Part of a small language model's weights.
Size: vocabulary 16384, 207M parameters.
Architecture: RMSNorm before each block, rotary positions, no biases in attention or MLP, capped logits.
Training: a variant of Muon for these matrices, 772M tokens, 5892 steps.
Each number is 200 + 30 x the weight over the matrix's rms, rounded and kept within 0 to 999. Layers, rows and columns count from 0.

# layer 10 MLP up, 4608x768, rms 0.0938, rows 3148-3164, columns 384-447
187,188,164,209,204,223,192,154,220,116,220,150,195,157,184,207,181,150,261,232,188,198,181,169,196,200,197,212,208,192,259,204,132,196,219,202,212,181,193,171,137,260,194,230,194,234,226,196,249,219,204,224,192,230,233,252,234,145,171,185,293,230,209,274
227,223,131,203,198,179,159,204,159,151,229,163,238,189,228,213,147,193,209,195,162,235,196,218,169,187,231,228,193,212,215,167,202,175,193,210,194,179,187,185,154,225,147,183,213,237,199,263,210,197,195,227,254,235,212,195,221,190,170,212,141,171,221,196
182,214,197,160,225,201,195,176,168,222,243,181,176,206,217,192,192,224,173,174,210,199,158,200,186,152,179,183,200,184,232,191,166,211,214,230,203,223,173,227,215,258,125,193,209,191,194,216,218,217,162,192,227,205,221,200,182,194,184,223,219,221,187,204
217,190,215,227,188,211,212,208,180,180,209,193,237,186,197,190,194,217,196,187,200,190,199,231,213,217,195,243,194,169,217,174,172,209,227,193,199,206,202,195,193,190,193,217,203,191,201,193,193,213,205,193,206,203,190,198,222,201,214,225,189,215,187,197
170,229,256,156,274,223,185,222,206,176,181,163,244,160,221,194,215,139,231,212,194,202,123,236,189,189,198,189,153,151,189,218,218,222,244,154,205,185,192,181,279,159,178,224,210,246,201,204,210,163,134,180,252,180,212,164,191,169,160,208,150,185,224,181
225,227,194,203,141,181,174,178,199,196,206,212,183,197,245,240,182,174,195,202,205,175,206,206,215,197,182,183,244,198,204,162,216,229,211,171,183,198,220,193,228,190,244,204,201,213,225,256,181,213,210,192,180,192,184,188,210,221,193,221,196,181,207,171
250,200,180,185,231,208,217,231,189,199,202,217,218,216,244,206,207,213,210,216,171,193,242,195,188,178,164,205,214,192,193,204,221,196,237,186,185,196,193,211,257,227,245,186,231,124,194,202,216,249,218,175,158,196,185,214,176,221,183,250,209,227,226,217
190,209,182,168,152,253,272,163,177,207,165,201,172,189,194,146,188,230,257,192,176,216,167,182,232,187,220,260,215,199,170,168,174,240,139,163,194,213,220,189,219,188,199,231,150,220,119,247,227,182,230,165,164,207,178,227,211,217,214,206,191,223,218,203
208,183,178,209,180,188,175,239,191,221,170,187,177,204,218,167,215,173,187,202,211,243,184,217,207,183,223,156,193,180,172,224,202,171,199,213,245,190,195,216,204,186,200,144,179,193,241,181,173,227,168,234,197,225,154,194,199,189,167,191,172,181,145,182
272,148,197,210,167,217,194,179,192,186,208,213,174,190,211,217,234,191,204,222,228,200,152,212,218,198,264,207,184,206,183,252,201,163,213,205,194,144,235,182,188,229,170,211,148,208,210,163,192,186,182,170,127,98,142,170,256,258,225,164,228,212,237,201
195,188,175,174,233,200,198,99,254,198,186,168,173,224,219,205,271,205,248,181,202,219,178,147,185,225,256,231,166,176,172,200,234,260,151,163,163,162,175,171,184,183,237,194,217,225,275,262,189,183,242,286,155,175,195,168,162,224,188,169,160,189,245,216
198,203,194,234,210,198,207,223,186,235,225,184,223,204,186,246,250,195,203,147,170,243,210,228,218,241,238,189,175,184,184,186,204,214,193,212,216,263,196,220,178,219,227,216,165,202,213,208,174,240,172,202,180,194,188,156,177,174,217,176,205,217,205,176
167,249,163,246,204,224,202,257,136,178,173,146,238,238,224,228,170,209,197,191,189,179,148,212,184,231,200,285,202,203,210,142,195,170,172,179,198,214,254,288,144,223,259,238,207,165,205,156,228,199,151,160,251,221,246,147,228,209,205,181,203,274,220,147
232,210,230,208,199,215,293,223,217,235,193,208,189,208,249,187,250,231,211,122,180,212,179,198,203,238,154,150,187,207,165,203,159,209,204,163,137,193,182,244,173,176,204,195,180,206,130,207,202,199,206,211,120,163,173,288,231,209,225,219,152,162,200,209
86,173,267,180,193,212,186,223,230,161,261,227,215,199,244,182,183,209,211,192,182,165,265,237,178,138,223,194,180,218,194,221,190,260,166,195,175,205,216,197,155,195,133,181,233,170,143,200,179,184,194,246,205,227,230,185,154,224,153,221,171,209,208,163
203,198,155,271,217,198,184,189,148,186,156,159,198,145,166,277,179,196,129,198,246,201,208,196,169,199,231,158,189,213,201,197,192,242,192,245,182,153,204,215,222,173,154,248,220,183,232,260,199,221,183,226,175,218,172,223,194,169,194,215,227,151,224,172
195,216,252,178,164,213,210,235,222,200,191,207,194,235,216,135,226,226,195,196,205,246,202,157,178,192,173,195,194,217,215,194,190,236,212,182,212,173,222,209,246,233,198,224,218,155,206,134,202,163,240,189,144,208,164,174,219,216,171,188,200,198,201,183
# layer 10 MLP down (transposed), 4608x768, rms 0.0375, rows 3148-3164, columns 384-447
219,198,123,204,250,199,180,176,191,236,167,212,103,143,187,191,190,200,154,163,195,212,249,161,191,177,215,226,159,224,195,255,156,180,159,229,229,193,193,209,145,204,177,183,185,216,257,151,238,220,261,220,175,236,222,165,206,233,203,183,287,202,150,145
182,182,127,266,216,211,198,107,239,172,173,237,204,218,156,174,202,219,224,244,227,201,160,277,184,247,109,240,191,192,190,171,174,205,183,155,201,275,215,208,192,249,244,195,227,208,219,234,186,221,194,231,139,171,170,183,127,235,159,196,152,228,241,189
235,202,214,186,175,214,198,185,206,194,207,147,201,179,195,163,229,161,175,195,189,192,205,250,163,210,218,215,204,205,214,208,216,202,198,210,203,258,179,202,175,184,199,220,200,212,236,194,222,213,190,208,230,172,188,217,220,182,135,206,234,195,233,187
232,196,207,184,209,185,210,198,182,172,211,214,186,190,194,184,231,204,177,204,196,159,187,195,210,182,202,196,209,194,188,173,157,217,218,196,205,193,187,193,188,184,184,196,203,209,189,204,200,194,193,199,187,208,214,209,166,199,195,194,183,190,196,212
237,196,163,208,198,193,158,173,170,275,99,281,189,226,222,196,205,187,263,194,184,235,197,212,205,221,221,197,166,254,176,250,259,144,209,211,141,222,188,221,187,189,221,150,122,198,238,207,160,204,192,200,262,260,256,159,218,176,225,189,198,105,185,226
206,179,210,186,215,224,253,198,201,244,216,178,217,199,180,219,172,219,205,230,195,212,147,218,193,190,187,206,201,237,216,197,185,218,206,206,188,198,228,219,199,210,207,168,202,173,200,202,191,188,201,181,207,208,159,181,192,219,226,184,192,188,173,172
278,192,167,207,209,175,217,230,176,222,183,213,205,211,267,164,202,217,160,235,194,188,212,190,227,169,251,193,221,273,249,198,228,176,196,184,191,231,234,222,240,229,232,166,160,179,201,194,215,230,165,143,178,232,190,209,212,206,163,176,184,194,173,158
170,161,195,194,204,207,246,236,186,182,230,152,220,216,246,144,229,277,184,114,171,185,195,225,175,218,216,186,196,193,179,243,241,188,210,208,213,178,167,203,264,166,230,172,227,188,204,221,129,193,218,203,168,188,147,169,197,218,250,191,205,209,197,213
214,203,229,187,205,193,198,202,166,210,209,179,153,171,175,185,198,149,176,215,205,204,152,194,234,210,187,214,233,207,192,180,233,203,222,174,231,187,231,164,193,177,180,229,255,223,252,184,216,207,208,212,197,246,170,198,205,152,178,201,171,173,170,202
214,225,251,259,183,195,222,233,239,213,237,149,216,115,173,209,166,252,165,168,255,160,215,177,241,209,180,152,219,161,177,241,257,245,173,191,218,233,150,149,179,174,214,201,221,206,212,186,167,219,187,150,211,206,135,138,187,165,182,214,181,155,157,211
219,202,134,187,143,194,249,247,114,183,210,199,214,170,178,182,164,181,182,178,199,192,258,125,211,219,260,225,204,179,186,217,164,152,249,190,210,198,180,210,197,202,171,200,197,138,246,132,203,208,192,187,215,128,212,236,198,160,237,176,225,207,174,244
221,208,160,211,200,170,182,187,185,241,203,271,182,158,187,201,175,164,156,199,205,227,183,253,200,196,201,191,164,147,198,170,222,214,196,222,183,198,190,138,203,223,187,176,165,158,203,201,217,214,216,216,195,216,198,145,212,182,169,194,214,225,188,213
168,176,183,171,231,175,205,230,223,174,164,228,202,181,266,236,236,240,226,140,163,185,173,190,245,246,212,213,190,161,219,196,231,187,136,210,222,228,207,193,249,192,101,233,196,203,137,209,212,187,254,232,219,225,194,162,196,166,171,178,206,224,200,169
196,238,224,142,200,165,181,129,238,225,218,183,228,199,241,242,224,195,221,207,234,222,131,230,168,207,247,206,194,184,123,203,212,176,171,199,219,163,173,198,166,198,209,193,228,216,192,240,213,179,210,234,155,167,218,211,179,222,225,178,204,173,149,180
216,191,164,186,169,182,193,169,168,200,198,205,179,253,279,170,225,241,252,189,198,193,282,194,163,195,160,227,176,220,129,159,197,135,223,178,197,193,138,207,204,186,255,164,228,204,224,157,194,204,201,226,226,128,206,210,207,199,216,253,185,247,227,211
214,234,235,171,221,218,261,225,218,180,248,141,220,202,226,216,174,175,204,205,171,179,241,217,168,169,179,179,200,179,193,264,203,219,217,206,258,136,199,176,159,240,189,209,211,198,135,190,197,195,200,171,201,220,215,211,185,139,217,212,255,216,211,199
221,197,237,182,194,185,215,195,194,214,190,217,199,203,170,196,226,204,214,113,204,184,229,224,175,185,189,185,197,207,161,196,193,212,162,207,155,169,186,207,218,213,187,216,246,217,200,230,216,205,182,197,238,229,199,200,190,158,173,206,155,159,204,205
# layer 10 MLP gate, 4608x768, rms 0.0881, rows 3149-3165, columns 384-447
205,128,226,203,217,223,216,190,229,160,191,198,192,182,241,240,235,195,175,198,216,173,223,219,198,227,175,226,258,137,187,204,181,220,172,173,179,188,238,225,191,209,158,162,235,198,204,165,190,145,113,165,148,204,191,197,168,205,233,176,151,231,174,160
176,220,157,199,198,159,184,183,223,207,208,188,178,213,198,214,196,240,185,159,202,199,147,196,225,194,188,235,194,156,187,200,184,174,206,149,235,209,184,220,172,172,204,170,173,195,244,200,234,186,188,230,206,244,226,196,187,177,193,230,202,206,195,203
166,175,204,159,192,203,195,182,209,211,207,219,173,206,207,189,208,199,213,192,188,221,215,203,214,209,214,203,184,213,203,205,225,193,182,203,208,208,196,196,211,200,186,200,214,207,197,201,209,197,180,211,195,205,210,190,161,185,213,183,203,201,185,214
209,198,253,176,200,279,264,161,205,169,207,255,187,173,166,189,232,193,186,150,188,286,179,170,210,183,191,193,220,216,189,231,160,218,242,146,212,158,130,180,229,230,198,203,207,188,222,259,165,227,215,173,180,207,186,252,261,219,189,142,184,114,223,256
204,171,202,201,200,202,206,208,165,200,208,187,197,200,169,222,194,174,217,202,181,212,180,199,189,221,186,169,198,202,180,186,196,224,222,212,214,218,170,216,186,164,199,174,215,204,217,203,213,205,180,156,201,211,210,193,217,174,198,185,158,221,178,170
221,171,161,241,246,183,229,159,218,178,234,219,212,209,203,191,214,203,228,207,254,240,235,178,184,234,178,201,209,201,237,197,209,159,171,198,195,185,220,219,229,230,205,173,174,262,225,195,187,262,167,208,151,177,142,193,197,186,227,202,158,169,274,198
179,140,213,158,161,170,225,195,215,210,159,213,187,172,197,202,191,186,265,245,199,205,215,235,229,262,190,232,137,232,238,198,164,229,228,165,208,239,235,237,247,147,258,159,194,171,123,245,239,189,192,143,151,227,179,282,203,212,227,211,207,181,217,191
199,223,227,198,195,205,188,211,190,195,195,209,217,201,142,219,202,212,208,212,229,220,217,218,218,186,208,222,243,228,174,179,203,206,187,189,180,217,177,166,178,202,176,137,176,181,192,190,199,156,230,196,171,186,158,233,216,210,215,198,190,201,199,186
254,188,245,160,169,237,208,161,182,218,177,148,229,195,131,188,205,176,182,214,218,252,168,232,170,161,300,206,220,235,131,181,167,136,207,230,146,180,183,182,212,207,169,204,204,151,197,229,216,167,195,186,189,253,175,230,234,198,203,203,182,186,257,227
210,176,132,207,164,226,207,233,139,112,222,261,210,158,233,230,181,179,237,173,153,220,169,232,229,227,285,189,251,238,173,204,173,226,206,220,207,244,197,209,166,177,175,242,237,128,222,270,170,231,276,178,167,159,219,166,223,150,169,179,208,180,199,236
219,179,218,204,256,208,215,197,230,209,169,213,213,213,204,174,198,171,183,191,165,213,195,199,197,230,163,197,200,166,232,217,186,205,228,216,202,170,197,176,212,185,219,191,192,228,186,194,221,147,208,241,182,210,202,170,218,191,232,205,189,212,169,200
207,149,233,223,163,130,245,159,165,220,200,204,177,129,246,145,183,260,228,222,245,263,250,166,177,219,227,182,183,179,229,259,266,197,202,257,202,157,212,228,216,179,197,192,187,235,210,177,208,212,212,179,176,195,214,230,252,198,160,180,218,196,182,228
197,190,176,219,242,189,182,171,225,167,221,160,195,163,204,220,223,219,205,225,224,196,236,212,201,171,219,182,219,203,218,208,201,236,210,189,159,242,228,190,225,121,200,198,214,233,221,233,174,184,204,195,164,189,205,155,243,226,211,208,211,281,181,125
165,206,186,160,187,201,245,171,225,192,205,164,189,189,232,228,184,175,217,220,192,198,201,164,188,142,167,199,187,213,265,203,175,263,220,197,161,190,133,205,218,210,225,192,199,191,207,237,166,209,208,296,146,226,220,206,218,236,185,195,220,179,203,158
212,197,193,179,225,165,214,191,216,163,245,185,170,156,193,206,228,194,186,194,199,187,209,204,99,182,181,162,177,206,198,192,229,215,246,187,172,161,178,211,208,215,230,188,273,195,254,223,157,244,201,238,238,168,274,167,146,183,230,235,207,198,176,181
194,199,172,186,213,216,187,181,190,233,214,192,171,181,224,237,168,202,232,196,200,178,208,217,206,164,148,176,267,223,246,203,250,202,188,223,166,209,166,208,196,183,227,178,196,243,189,201,186,208,197,204,185,203,189,199,190,237,238,217,190,207,246,177
173,155,196,145,182,210,220,182,159,237,178,197,166,187,173,186,159,198,194,178,182,229,214,197,254,155,231,235,188,228,240,226,185,172,171,194,224,256,168,162,199,219,168,245,198,176,136,174,219,212,175,222,245,131,214,165,200,173,207,169,222,220,196,213